{
  "vocab_size": 2048,
  "norm_place": "pre",
  "rope_theta": 1020.0,
  "attn_scale": 0.242,
  "init_std_o": 0.0,
  "init_std_up": 0.0286,
  "init_std_down": 0.0,
  "optimizer": "muon_variant",
  "learning_rate": 0.0094,
  "beta1": 0.95,
  "final_lr_fraction": 0.02,
  "batch_tokens": [32768, 65536, 98304],
  "max_seq_len": 1024,
  "dataset": "wikipedia_en"
}
Each number is 500 + 50 x the weight over its row's rms, rounded and kept within 0 to 999. Layers, rows and columns count from 0. Numbers have three digits each. The size before them is the row's rms in percent of the matrix's.

# k: layer 10 attention key, 384x192, rms 0.185, rows 301-337, columns 96-191
# q: layer 10 attention query, 384x192, rms 0.188, rows 302-338, columns 96-191
# v: layer 10 attention value, 384x192, rms 0.211, rows 288-319, columns 96-191
# o: layer 10 attention output (transposed), 384x192, rms 0.141, rows 288-319, columns 96-191
k301 099:570578458472515524576505511514498598421456444525529416480493525571472481559538514401540511444549452508415455531484524502452506575555493499658429473531430496492528489471487521489517421538486475497436555434487521483642501431502528572482400446521576584528511481519485553509487537416516496435
q302 096:486472467574539544413561504398614564589488477528414524404556507539481495531552508486475577566578480540475519500437485494485469431430572462403438505418514603499513501454467541542443530436546535480486608508607532409474527511591488487352556538485590417489507462576536495504560498600489526502
k302 093:520487535521474500444446502482521479557537472508402526423488599563455566508447480510466540526466573472503565561541560400455441571477573430361522474539488497528451530490470506486482582600570550505528526497485596521432443532539509405436413546498462612563615440565547509509566475538601424490
q303 108:461521462357528491499514442535542428501452524500504478515512534539429463522431475406511406565480517476581543528525508500493505473564478561520557571561584414517570507521460436506529457576457631567485479597410449505659527542480538440488512455475462494561495531532448462469570585469585433470
k303 094:409440461473393474506532482522488463574445355510571526575481525492482578505446475610535352540510562518507550491519503522533529476528583502575494424447482512545522448462442477568617487467515534519487460470555379516533437508422501475470385498495507512467549471490395484542535453532598448488
q304 108:494408463378406574417464518591556479458527514466459501475434462509449450490482452588549500498475541559536505466490458502488478425505509520521445518533503453504508459471393469447436476465590507452510412580495440582477534479455498419516579488442578485496463519434513518449510586519443497518
k304 100:449534446538458504503488539510479501501576533501459519472505397489533482407450508573531493475536609472542530403471505555545453519552474487385559507564452483466480528506446396410544473570490633532508503562554444564458507405574490486455429444480522503460599492588550538441495517509525488472
q305 106:458517588457627499544407581488566457479485494488450485589510572455529452505571534455452513505511494571465443554555467510463486490477464538532496498474583549476491566474489532575569537552519502473498429487438465543443471473589483479493459484490531394470491525654634532515442466459493495522
k305 100:506600513491525487452515574518541565439461487438411511483593512371534475460542580461391603529464544498520535538580504499531505587431498543500538505520531558499442574482519470562450471552464537464513531581536558583514499467528490493581517507486533487502542505554606481530402488407458457521
q306 089:489455487564409555575525486591369534462549480482452569569530516540396440562522501486538510462486484487453514468413437493437441477509507498441482450491544581415524555482519538446528505596505428465508503477458578553571517492430477494409492483501461552495430476454445570498532491557580528507
k306 104:527512450522544463486538490499527520567504466492422553534510521447483518572514510490490598462560558523479518470513433519510444531408487465503532452471545544458492453518509538440524523515507635431431500458559456598468438576494441548487547438557549413518495483369456551528432395520598502421
q307 106:450508535516496562473563418521532535527461562504404485578520445524514487491500501533497488475488547537433541503497493476553483514495522470495480572574465441578462481524551568458522539470442519469498464435340568564469547390492477548512540542500447576524461475462520513431473479496528490418
k307 107:439535563526488610478551429489436525498451575555495453524515427499534523496517475501493560471524554458426485424509461353539521470530500454526543434520480504511510540526481422551534408508507485459473546448488597456492488444485524533638575508509512621581515489479549499540468476474541366477
q308 097:574518492603544489544543522562446575431550507490445506385460569527499563472404462505485526417505464426482495454460555539458459499593517435443501459466463506550514471499487482436412484540488411532505496517394533611562497467459519522503541541524490543517439530552525453506608463509549496465
k308 097:586462474508472460531473501535515615550520523485553471479497524576382524460508509556411485489501553477538491503464546449572516555483424440484443561445465452458478576429558526455533384473552450489550557565539480671454544453419588508539498506536461510594572526506470493549522403500547454513
q309 098:473534418476428484505440521490587552363432469535547518477443505501410484476553402480499514559502484521579444513425598412466557558448533509510507581460549525536554509512426462452505465527555489533529530573507548457437441476478493431491509390543560466568485429577479511453531449447447462438
k309 099:508453440360441423581477559505542523465472533566464482546472418584411518478530429444459514551471493583512494531477564502510522455476532522463538560610493511526479575438451536492596540512404477459531475579571502535500591520517521458503478448469521413596467526553522527511516529498381487533
q310 100:402521574495444472427583599496472519485499436452473478466518454525542525509463477554496477467494494508612507450525424530599489503546500516420498482552475502433578431543504458526629578488514421574556471587519549536516462384461499534427533493469530516550507493524483563536543502497487528511
k310 097:406443671514389463501528560562493476415484505567513456437518493541560459528428475472519508452611492497545485488462431516523507510495523514459498589532530374531566527527452520469409610547563529506574493582608518448626533367559558506578479519487575558458547454508548563518529490402609508470
q311 096:518503468474515458430424505606385473602532531514440494481544495503532446490512409518488560509406553459538414567506486442494448495448495450496414476549419460460444526492496641529542497512508519486422531526415552467399533519505478547549540498512476480550502508421566475502550394529416547514
k311 095:466487449473480522490564512538511522496585508530512473538568494508554461509445442474514505462447521460579436499530526411488509514445463572478476483438488498667588589501514592516479450510406523552435457526498614497546524528439529503524503500513511459579557532521589489448585498517509535542
q312 097:462523453418498561483554573480540551479459506443460442481467447437560508489499461439472473494477470587483556582435427578586467481529416541419570441424508486416443381476478428485461520582456545526545535505539556502360456482395504476538461460535516571488436530532523502573509472514577478486
k312 098:475527551495398576497446525477421498418473515393499645497554565477487537551477400485540575485490421533531488475486421535494472491547509541453531502514507487464446523512558569479401485576582588475550511462496463524468426484435427532538595482572596612492504495525500457509597492414515472442
q313 099:561473478524549480564540449518567452522515544477536480497565523477541480467409541394467465376488522459556469573546524465475528468424502521497454518557393514521571486478577599477415527433471504508389542436597543520528477548488557541542474550565536480528513386473501437484568445584606549520
k313 104:494438536536601487529477471504527431497479470451562551483583474499507473464405501533506421407478535507540562549569550461590556456484467461510568484517447497523526507473602491444492481475485467516450513461573520488509533499573534474420522566392453458471537434443441448405495450460535614519
q314 096:583466460504533482565437522548484516491448542567465469559570464454451503391534404525528438474540529518456460537438492401490518503549482591531408515581503568472465428454484485554487462444454381477472571452474528445413447586542472555489476462551536435504479459405568461462516435463512528424
k314 088:490461408405462487529594503527510570449486511544481504476600410454558469451494527437472533473577443535461497541550524472543587491494504509516568402541515525532441476515517449519408440394458523406514523489459582542445528547532493537509481536559442444471483575447484576457483455467512472547
q315 091:442574413479524503536559513483526515544543565566414543457556609440543632493468515500411432460541557486471492538503529468512511588463468578486526572522417439530513579557408522444487502515541494437489442525540494521431552443572539504517484530532549511470418458565486533495450439474548554496
k315 093:448561484394492581478560520485534566530535551483592428492515590473387509439497467481423490512590540514489533505413525518493480483550428489476535589610507576551569497524524481593577481481497459540360547418537471460536606413517589521433444543499544557519537543529566558439412470478486488473
q316 112:444590471454443489484504485473486419500457491442519479494518593379492482468557422561523468487479448545506519581467489561462552535453488504478521551547581470387494541581551511554503457461537524512411528506584578458439476503541466525464495442551528589517502648516507529543467553587500405520
k316 098:527534472500440482524484546504531480421577434430467428481470507469546483559468460571492500488472491552550501526587474485460579451455617546501563597592552413479467482506529461440461501504517622481450550545608554491444523495498552547512479472467460537510585464515454553499498607455458443500
q317 091:487398513453528523477471508455554524448516534583411583467576545593428486404487509468444557526479578469437445521496500479474437457376629560520574412550519480485558508605489467420549484463463468498448353516427473567518466529378500531539452464541543477545485534487454565466556520532481533507
k317 088:428501435527512509515436459484521472541476512500433470430507522468484502482553521574457547475518580473512510529541435547488351565541463544472556474504535490521474471467408394372544519479551392506473459482588457511498502535409531452501496571651620446478485416478465529518549449573499471595
q318 102:451524545540520476488517487445523438493536554420534528581552493553478573553545528528456498482532509579460450520481440429465537522511469473511455560514464602498598487472505504557466461481437605374474555431485531561552520447413477424501499498480591458514504543557602466511510459455605487486
k318 099:455518546584590485484540513502498512471486459457444581480576558527467566483544451482563478542463533564421515506503467502472557529542503516430502561542491460496439509427507390436496464536536464389549469444392535530472578457519555498456477565544458459446446579570568504489416477386543602536
q319 098:501596395465492564463492509417504551431535487490533538551439510422569542398589537495430487516530493467443527497519592526483566438439534508509519444463559437461524441558527387541484523524514481596517456480583543549471507508479526525560501608465525507522508551629569534520457599579480573467
k319 096:481533436442532560519451492387491476530540633519491634565427564463454467508598450480510474545414574482473518478450475542498444474532486533426481575475457474569497473528482394453424491494569567469529427519585468525517522469524511446590500496517477422542502543573489517473538440526365453496
v288 089:456516438481395500545493469406516484547546472461510518553572580504555463585528456458518505466523546458421326369453440502463499395456475530545555488452511579452529554445434487535490448437491524479489522559423498468508471461472570511491464414471486460461526446549476523502434487527476351510
o288 094:431464564526581500522536541498422483503496489538572510482479408434526517496535495560502547538513408540562517560471634480543437515533473424532419428497591467530536453509527512514589512542528493466582518514510616604477483472567464452454520538551501627458469434520570519610474507472461537548
v289 092:621497491501505535581487478516533427523566441567446457522438507546424549579490495542427491472429498571547592442584464449512515509580555564444609548570569545484431444450518538534546571437518553480411585513546543513447574407463578526472511539471506519602489513501519532534507491535495435548
o289 097:441444547550504490493477553568554512459500482431501533434468470547502510494519535555504529504524500554479490529409461560586484415465480455596404452425451506494504436510490420551540446547508460486504484484396437491470488613381531611518558577399532391517497511532596495436551536444391554461
v290 088:514452471556495508517457450412540465505555598533506588517490442459537538456500538544606510523516454415417490407487493476481470549491431586401524481479580465606413487553527453590559472573482524523544583434463597531529421596405439556473518472483564433541459446442516376482572486514477475537
o290 087:569509479538457469501570538467441560509471391509493435503453531542509489525465421425451502445563558539524584545585532526467509424463518453468471514513442538401550568444480527462447446470522492475537407519621493537477563424678493461460512656465492567470550558477552572497358474526558525591
v291 090:409510473495556563473497530606395558533536470563608539506471449473483483467507584525468590547474471501510445456490492460408592476508460446511525479503477434486475503513486498541391553454450554459557331473394558532496531527563424627450438483518423544475528551458407533501524587548562477455
o291 092:537459551423486389484502486430510465551451578520527497590439580573445407536441450486476493520463528452493523438581551434532508560511526500488558467440482573559535458525433534451535495543473620512535537379531461454508513499497526520499479518461574502521550527448566485558493493498402504500
v292 081:435498481460499479520423476562433523436430531470488572460488509513529500474466395455507514498542500531539483618495562371488492508581471429519539476464483418466520481481456515528467485591557470548458424545492456449437472492454515441379464507570496483453450462507499428522431540482549521569
o292 090:562586530459461509570535518444531491495417493499518511534452462482522505585463651523655479432466457556537557384520432498547559555550473562407486460491427545531492571484535510536404575427455454545553513477520465579537528494524541516521456441487445534542510502453498567478531484503496503470
v293 096:522476534469420577503514463554564499471532427619525402472545411566520489500441496443410501499507456480486514483470632447511472459478476583529482554595485534564419534531400536528534583545498446513526503594469493539508526559531561496519396454540440446441511469580563515524541543603527539461
o293 090:449525515509554507463524545485428488451456413504474518488481537456583389467556496442508546484519496514501535512412444589511533527509534456482453501507583489488511486440494451596527470494415632460546549463543538560573553413476509622426537558413538567566404510413455557382522439450512552473
v294 094:530414534513517449410578487623525447565523413527516509578565558507510586465494481453565428476489511502402558543503426544572501556469445468555435496537476456527526506483518587536477532539646542488532467506491451479569460439450444412617443535514498476502526476546473451557472499582524537572
o294 098:437507474489516531498554526465450493499473508450448513481553412581550525504533507570514501556476558434533437612558563495474486490536455461497567456522573527517497527483501444483443476439470439382513515448502529486502578420572440525405521573545432564491560453514531502518430469423481493505
v295 102:552472474506423497564454452394555552505526416482414491411549572499551540562572463576542496447464555528494507486432383475472478572550489577482549473399525670512482502535553560523472517451528569533500513558451437494460553509477499479565480448449439514540530535547558393504501463539494413374
o295 109:427534489559544497439587522379478449455466425531438467511495518444507547436446564455499535558521509545501500518500451605539537454544546500481462451489590459487421459571482437518513430491593477516480503539500518560510430444386532552490519564461556636439425510529476525481469551522490513468
v296 092:519401503543562493483485539488499593621549520504527481533501544416528510538527495532496404510467481458596570458488562529487462499471561501500537609503522506559423474522550479323539534388533593491455519515560538594495564527497491541398564476547519454586475504564542532544540436530531558449
o296 096:507542494470431535461453488570488536422505550494560565479495481585431451484446490441521483449459659559565560432511540566466473541536392508462480489560507441489605467562449533449578493575424430495522617425466460435534501494402521379465448479542477475522491479546485555439517400513457531506
v297 088:563569578577419554512483526524424513506514453425419527473410502491541594484462495611499587580608523425516477499415511473487489505511507560576476555592450518501510477481608543466472577535526535593463487560551511496540491629635492550523496453582614507584549502448565402521544487507513457556
o297 089:543519407468564447656555504419518486453602508560556494525522543589446424465526543442454390484475405455510575493534487519437494527511529491511477504462525539457527538543462536512629517397476530513572535499433425469416525464451503463524412571496461574485491530537418545419528508548456601487
v298 082:582415496626535441539512563570469478483448512484476436499516549472498484541460525523557414483516442439528529373519564539467461474588462510509541417503581536494519546506527518535480568548584456533411471489440572494543393485467502481520567477608440377516543503481539498510573580514484527569
o298 084:451528586532521556487471478479504512495457481501579529446492454457559508522544444341456573457428537514420586575463524512512503485409512492473463497560387465469570497525554624465508493407477470475424592514459476571475605527605551449466417509476513515551488489476592538519414482462520492458
v299 086:464472535490528572471469484563491522499536495494514511541491447486448481432512490561516461583439530486465422421563486424524515494480579406482518472509474499492539539475555573477481509503625477503456458448548464500427414479529471382504530480488512455512437590462407468553463544537534547418
o299 088:591499542499549448546540511485508537499412528541533606480539509507395475527539472490468562508367452514437489524491570497508499510510476538559489546445437463491419566494553466504550471421507541468461478448482496418483558530525508432512491488456472496467542510494518465456531546500474446534
v300 089:497513459571395588549486580512511503402440508447543536496509559455441406444460487497512519585483525516586441564597531527539589523509552543440566479525528489530497548583592462446415483463550437512516406431439529387573580500458520566551521506488525491531496583496484492490517461448561514507
o300 090:474384544513460471476461467468514486578352472491493453523393453471418512447467470441446563504510491423535478466511496507545467417497563455533526481473352503529502520501456548496502455535477557453509529524513517473410514552447446413371475470530525460532512501597464538460491576522426482505
v301 081:444477519431464489593424514503564430533451523485515494424515425568510493467526527510609481434452516428495502421553530595527502484483460528504488532475472507478440449488512547501547591466499438363533511516528527448545504397496471500486519518447523484456565445465429470528487595568504492478
o301 084:518542507532477432403562539440508522462462445510471509559469456525423483532479407478476533642507466512424527555500535577411492471484593578492510589493523461485534538566475546530502519445550593532455477497475470525526527510550434542444478410542546555556551437513556567485438521488558564475
v302 080:479421528487439490480542457537517472479464394546512523478573435453580510577485486570465512431494515553501474455542462483457458526462534405473457496565528457456546519556431411449524540555523500470549477481550453416477533494460492460554487490564489520562575541467559455551548609461604414546
o302 080:530474425471544493507483543403478486498605410476451575447487470588444580506578424475453376502502486482413497565568617420495469555500465506486498509513418487503458398448432528483504572578545535434499538500530482511482471426651568547468507479494448516567447471530507521504450470412457458542
v303 095:553470515533603502500438550482485505548492455456379493453456566429394472453595502488543499431441486581460471496522420563535481552505483530571516493547508511449498458477567428506432606515528500474447471422498499538485539541456576443534537530425509404504549517522513522539461476476539536591
o303 096:632547559510403496469507496536522482564472601518457529524515474568519524571518437553504514521515471505476552528422507511478417492489517567478483449498558561555382498498497446538519421498521518515480603467517438439572398468586447554482549559491465540532466537562488436535539450515495489475
v304 086:572483597521595529490392516509594512585515514574415504386644469500528528575518537469480488481549554533555534529545477611485453528494447524484448496493449491459515523615529441447460493452511522455472498390434489492540525640477488581383586489544514506497483536486522479494554440547471525498
o304 093:467436432467547486501483526490482501414402424487545457560456485584438431480458478493622467594432418492414508458522513491532419534521580455480531456477637555464420415520520538590578474475480550516501521581576507531426512413427534551536449471465460571476518461581461533511498498507537447450
v305 083:468510472468538436504475534461515553552606537522447513504467528386468487427533529503382491516492594614495531402504432501505470509457485586489498492437459486438496557484456540429522513441493422464450490572526596494468479509476536436490533588346478541444491479440467463511476481567549578516
o305 089:560574574509496530430518569465454456491537579476442458499393463559504510493538452581545480465436408372529454575487477502429526507569480542489429532496532387524486451453493483533423413559545501480495548434546411537510497492536492528426541492492525568480465444517595559482508575452461466490
v306 094:549527546504423462551471413387516467467544512449493491490395497490518423458562463463466529422391513522495500457503522571595500501522361441495610539452539588483461422500522579440568556493540537473513545413471489422503585536547532443450468450527439571485425447652565457456409524513454489472
o306 100:507518471545477559499583544513466533491547471489439493529509474535499486494492437438510516565609439500402510500510481448426458517473502460493426498550526526522554470552497453571578477510402523484425513525432486512530564434412601527572477541435508562563503505519470571531497509528535533491
v307 091:480559554574571516518562496460490528548449466562534518481572506600549451507504466560591528451533423467499494422447497402370546497550521520521470470466523540538524563438563538523496495431470558499515524522444475512539465489430454518540460465441474481505468561490404468444532457512521533479
o307 085:477489508473465482520457444541521466472548564476506453522530497484523486555505522453457601582558548559537518500527469556524557483430554551576581489482507480556519565583441448557552507548431552504470541450435455527472588573496503525423606514586537497424580567552475575450462553514510441533
v308 084:516502481474458525495509366525443509558537633552489468517537504457502494477556528459539528522517538458467461467484433494356487445553415426567522545491477505450563504633533579527454560469496534479589563443412454405523533452566505537513496496455508507496460488554493515488474525486458509471
o308 091:372525476467519465446469486493468475509485541476515497554468527525529491480510571496529471458422492535523490382367467521566568403538500513488510443471510619435517518520544455524443454557547534412470531488543576597534516539386528506597553567523459490484582474499517441435517533468432497535
v309 081:541576546500468493497536549456510502441502517406499488472506572446546423467510463479485485552478473524468559502488480508505506429520573479498527598539557520466550439463529531570400445459539523576473546538495511636509561570486525443447524456499617515539500556635463461482436490480538488449
o309 087:433566456491535445500482429498560562491544503491430490499512443469509465482587478550390525492513509522430439537495543461493489469465489390548551465462491559547515471530537492510574494594460499471505453550532446371483430479471529569544521567467473540560472553524462500374560629517545441486
v310 084:549410459464455464521505466416536572524440479533506447476444477498546566552574438533429599543564496571492429549467482417554517479514490452505559530512558577511434488517466432482567437468554483534441457433579431486464513525429465512532447507452516537512465501562549510516462568546452437539
o310 087:530521478466495520492528483562423552491544514469532487583486454529451506506482490550544611433458538485521534472454579487468521523575515435598484457518395577459573574472573541576433462561455544444533479566450509517471468436464537475478481468464460538507553612447443543472574504495555537498
v311 078:510523509583435459573438513543489531422496474538430545510468484506551513551487562510593483521484522523537395502554475427410420476513579471355495593589540463481453474448552554421468610484510528485533505563466535503477529521585492490515447543538414495463534479528469613489445540541442521628
o311 083:464497418396569488501573486492572515606496512420468502447483476437576521427424436453400529523480563481490532544474530530502537387448456601519457538474383514458542536504420552457571468580469543425499554469490487526540466466480518511504459461533565482518471389485517433530477485465504533402
v312 084:537458550509492519419464434569521604510511483525566457533525562579459512591443483461540435480476411459428610416481480450539558492488516540534543432461477476516487430527476452637586468488547515535449511450525456523576444510450528467536432456567590567434517494516334491474559478533523479484
o312 090:498487529481541459506571580521569456548533490580475600518541454490527486429494560483405466538533606530589503559488517459457546629572507458414443517485444474483438559464557574545450448441485437523545568427529477445454507565573428594464522507518474490557516518584571548525456563451480511474
v313 083:502419523513474480496456441440506519592573459540569522518520536468489462462523487522550530486430547494495507451574461498473471448588475500565441510446526528474605516544563482588490474516484624454459585372550545530534484440491516451474481528482464498520483467532499556462516532522544496516
o313 086:510567540523525534453539501599437542434481544394545478528557534489483585470533608515484574564511517509521465471425505455586510492462568428464539430437590481542506433460510465537503507514513441611491529623505468438429468499433524539495500474522500519476480443573559524445502515454507573463
v314 084:502491447474549480458526543491516464518530423344490470571517604503498536514503476572542503502536471461498550456418519458431498407516453475523574453485538588499563474553544565439460551527441509477512530593467576497462523527463528463493526504528568414567510452550553572513486554498485515517
o314 092:402566606508590610574514453518450448506485615517446541616485526411592494431471490483491540492535535472513493552541486480496485527470450505512490508480458491477605544432537494440504482601495544421432447486567408575499630567527472471482469492442465540435399447474431538457462541537512453534
v315 091:457473471526481539466499556474538474470460501522423529392461506477431425472445450564453365473496458522557492491540507475582504510528422446562437542408545375459538385500528502386535521446515564502465564474417535482463498508531456533553500508428478586523411516533488496632542529446548479565
o315 092:590485536565582559539479579583443540491523548512544454512554530516472450460525535529492461588480485473462510452483545495517460497466418503504559496571463420563432579472549586468504457535492460570525432444435462486585625554490459429483521465511507422408516482472418457492501480546426437530
v316 086:530602438433471437439516598511458569416517521425511468483388488450430513438506470594484561530419436448568434613568576458554522472470423563416507550592514446526478487478497491551527478480490499443526555571614543558477576550454522466507464540422478476576504496534487525552524590504460410559
o316 099:598384583566477521532507481529498452516510525510528501418501458534552440555525457445532435476500535522439518475564390485462524549551480470412567548511402408528595524443585458472508522460484524562527427507460462487532482590493574458450496515554526448487482494467501456561517390431584506447
v317 092:471582545443502530490457369503414434498464564491606491431559518424491462458572526477458527487500461540516500472575469495560462556392441519486523535413586619437531572588509447524555531533483432565487592464535503448507480539498509518527514436566500490486517517458507483421523512520534521561
o317 100:466438453533414566464471543495489475547546448448502452487561469485548582573509432583522604518585519538566535688527555523567578460522449450659480465534490463500566412474525520552475535532507565537525528533599480519436518419493513410491624499527566453512475555557486486507439496522495507503
v318 098:532458538484479594528446397443457510435508510589536469518555512600490481465443487391515431509487478454456589475376547529450515472525485448473586372448449537586447500504484533615511532449615488506481476523472454581503459471491528504416534488578552409432536447571434522452491436434484520509
o318 098:497462556560373507363497447617519522466356465496477519492561424452546493491488518510511538496524540575412532548508433443524493500509476562515453520482503550480447529418501562505508504542498453531537458480496560553495512506561502618504588567369499504503490459465409491532547546519562498423
v319 094:508475568485509497421519504480465493635477555515553579467529437542417456470644502498513530579439473561499459501616511533518551456544423523523505465498464534564489462527473462592414490554406578464499554468431554411475483483559479470494461533501528535485511592480477415557448536528510546474
o319 108:583468465503527496431480452484518448530516627505474489501591489514453505484506500426526507499482393489469521446500468553461524518487470467485521524514467511549524523467512522560497462516454562503508485504398499355474553520646443469510556523390470420533554522534539520501553468424438539499
q320 053:442511527470492614471484504376493444517537512548480507440412445480436464451539491566466522573450461496430459505519511566504478464499458447461480405517517484586554483510488507502543523459495534510546559482461589439587403426516486475478453529449528610484526557471527445562642399484489489523
k320 054:446513512447487500457439567431459523557504377497461541458478441568472442480536409480434468507449552592504496551427567473503460511479558540402439417517549463479452575507431570509417492537499546561357531406429559528532537447482551518542527516523530478535453536486592473542560458583483509456
q321 102:517500502486464498527542466488444424513557524480456451478408469493422498479518390518546419468434633479573458543505442540479524484533510554428460494552541592443568391456496501466470538453470525494511473534538476475464533475498535616530500586497600525531468476473427486446449447493464460523
k321 087:516469597452540504468471552457466431527567509409528518540556505504507507450459568439563535544448422390482510478552442537495535546514511421426506541458483556419582506515517514511607511490506532473479434670527463410422534453513471465542584503472487487454560499456471508513534490487495543452
q322 127:550534516514575480394520525507524479483486535511537499514596555458466523505434516422474606553458506434522530498571546492510402445458430482460495530484517466568505493638413502533602416475530483494531530457582379530578484527466513385502485468479418359470538559464514488572514532519566512574
k322 140:533533553509534514474488502394463516507436553440520480593440562476531429427438470475540475438428486401433592455478548497510534460518518440474524556476503539400500536494447558454679487429536547481553492561466517424441466419517481515467567577503440505468560513429412436520465525506522456524
q323 083:545519481520510503537537559542561513455455496442534469497432564386506508457538552433563442429440568444485530490486521468514456459516584481462506490537521545553465510515460577466510565579493490416543492506478501544513564465556535466458528548555528498505566481514522557574418437442464581599
k323 152:523523514457453501549607442439526573440414480413491481570447547490471449468468541438546468418496514493444522471473502530614625487526553539568469479591415512496484596536460481527502473393604469555474486518478531479527502423537491498525582579531494555454484545459507513552454529458558477582
q324 056:518602589533569481469472552418525468482523517481478416409485432527455487496416521499598537479507468528472533469506462517479574495394545555498485574527489395471495531478514439520444534475444553532506507540541552531492485507562496484459585409550565496535480446579494446474445516478479459575
k324 056:426535577467460450510464509448514428527516469446467503453493516560432530514485540444596463484442482495539483534525503511521566517464429499556533478508568379446443489533522480549474499573440448556394538524496566475551494392464506527452465520598508479447485501519416579569580422467428514479
q325 114:487452495591586456590475577470596523464569512493515459493540504431492580555610546405493532523533439446562516454402588533529471592474540569492471452469567511579521476523476481453436519498519444510506501536507527460507564493574514498525475570519471502563449479510502550527424498460486553541
k325 096:517456380516474520630547537613548517522440457460494482478488534512481535557513498544487549517542468533526530514455457557526480502539519550524519557553550513522506456493464423448433528473534532491505559430507559499502447559607485509454464509470471596507417534562491556529469536556549509467
q326 149:506537552438474544394530491489436420510464528512488477556472505584509444541342496549462494490494565480521500584559412437520474423490434446543543554488503509475529509610538539499525474465477515530509490402518363539547464496413487567436567482401511481438529483390469468481555526456545536460
k326 093:455484485522516499494482504486383510609454508402569374548404573540588494531422470539545493430454448461538554479489439527492627474461568578483533549516495465431566484466477497483559515371471493471520471520549575396481484531494506501511653638509474522494503567454524490455524502532566467515
q327 123:462530508422546519411536500537415451521335453439564426449549459434470558425482529456519525505510537393483563517552511458508450437449537503413501491498545515538500455552476452498548493471479500509527469511531493567618504474498509438423474485501493405483452398456513458620545480422515520534
k327 128:506466527472545536513515478404487497569500558402514458579428505505581441471473454549537411427497526473482582482506499534523471422532446548479463542489503566435483499467450528496547478385523524554546478545469505449467492503491510524475616577576430531519511484455461389485498492495513419528
q328 102:494557634475418518387531455469402646523503447433499501484494439499590444514616574484483471531532414483443512450462514577542602519458520552427471470527569428488419456493497402461441515512533433512491515589440569528470589535539495457593507479542484557482557496499509594445496460484514453497
k328 107:453546546464528519418502479404463606586466347447487434572455512513517452483553484505488454452575431487454534527506532554584495438509554535538599472511621398581440527556534431566465483505482479594543494492456537445522513470551514553527475478587550528480461509581430536509427476526458512488
q329 093:458530450489569566523433404465456575513444452450505505499542493463517524494594550585472501478543402505480486508507510533523544450579595544560544531449516491569532539465474581454446520460603419515502461605561498474563467572497487433557450478485458586499446578516484474553565471544532498488
k329 093:484500529558526492548438508418482463592503518537587457584461551465581440535518562516496410484527495497586470519501490584617504417592591473470499447479589477531535556395466584445493521476437482595499522575576577504530427470530485517536451446453468509495450513519460508500474495525505460473
q330 119:467560563456516562436446508503519581534503553515533514496541448465537480507554525468580525518471506424446466544572471478551586464508558481436465369600451458522525526591499553565489490544472450563493513448501492454614459564493507327516437534530426446515487447577558619570502376504536537533
k330 100:419554546457498510448492586535463539564464444478554432489528504570532482465527446499519382479462564492509450538488470464440553461469604496515480563622452514521463441563439418507476556447452443449548512431475519439604465478541513451538471538606458525462413529607543600472527486485521484466
q331 095:492504570501483358597523484496503396503478497590418552492494509532455449571547492504475520491434492576474453478491409491470545523521435514513561519516501400493441526500528506414501409464373492495489522487475491416466416553508489535569453543488486482482483383554460547577546443579485440497
k331 103:502588554571476516545506458455480494480391469476458556488508514575498529511567529471463469501450486570496578397458462490439566529497567549538653506492534501531496477426426548480461464484503496494442548420518544388381476508547481490526558555551535549544499468535413530559472400531547500470
q332 108:536525518557434487435466428530455535520494506524458486475518372516529515571591514486554447499501470548489490474540486447504605431444609442484498464541509469612521508623525510521510540565428454456470538486469411407552428547474482502483458562446532438486509537557529526561568432510518547504
k332 115:516473498494579502409452421500506430477523515518524592425508422435531589547578521449632469494457535455475430386518438449548490496482560435448437520503524427522579431631614526472511503468434494553457510459525408479509474501441500476443443478461569398456552516549514458552450444503470465425
q333 114:488523471447577534522487563412502524471547636487535497480484563462467518575503552548429607495504529415484557541449491486514477569486464563464546526498504584497569543477429480488410472501563517497525600575536490535570484483585480547504480494582435467505497541418467490409410546488573519561
k333 110:533512484566437559558459571433536557534507584470509426537401629452539525494435494511477606498490475406487606551416556529511487494473531494647580584473539572496476459412411453502628448387577552511503511482507510475514510441512426504438492514515415510478506528481448460521485532479525435502
q334 104:452419488437491483567484440478446595505501521451511485469498504474471524532474481487531446489513450517475566486438446445537559550380395535413452482457452462510545531501551463377499522500429513580592543486569495493578505436494543521555444654481537561511449428425523471542553434498506481468
k334 106:511514442488467458576482474533497435540436509541564499489609533550468562611481498524500458483508451534516500415474459535563517445429501531494537558481473442514530461415578491390492512434451477475568530523572493537552537503464509462415591625510492611527467455443490499517494509498512524535
q335 110:404507463506458469481573405555452540475531378480537527411517392528520505483514558478467482494556403489425537406483532560463602431454467540478529448576467501464472491426560462461475535494493522562405478571401658482551457535478456459488478459508488520468477381532533426504580574567511446415
k335 119:453453495498519535531515403540452526498524450422470472468479494554551508537435489513440431508562475557441600480463486533490506382463415616531496469458487543416495511466494505454587515466512505583539435495320530383512499448521483561448556504560464569583463476494408481493481672553528364543
q336 090:447409507473531552447552533505491512514513561490560482526433625603468482454465474566422541508504470484468465551481560438508394493412448471479577589501525628569484501500529498392531478499456504579465541525524491493405408490479431547532512538508572435418534497380486462553493552416465484511
k336 094:439424447492510488525411475453447522471543465549544496486458522442440494587516506539460533524445451556502530524484509489539543458483454501544472560425509565580501527486510476465494549440524609453515535511455592576489505554573490421457479505513483537454596510536450595599480494452471486587
q337 090:432518426408577464576502504466504514455621548460461475509536527431475543446496494594591521511485521508588488474513542560419448533472547588480564552493537563613577514596534527557458579443444540479499504540489481542509476432445459617557485491477520513505472511440436495502502472479540434521
k337 095:457474547510451512525514468514456490498531515489575580507553545475421436498503422524520508497482476544498526522453540528498536536538558436461510508444458630517558463526466478394549460482424525482505545486526503473516551538363432443512542400489523574478549418466525418538474529606531413458
q338 098:605433527473534515478484548571533557576526433486505495453576564447478434544454556519463537504407479480503503461423570465519509634587497486378519456500539523466426457457538530529532455478469417513601457448538495467578589457585549462574420550564482423547543555431561558469539501472504511477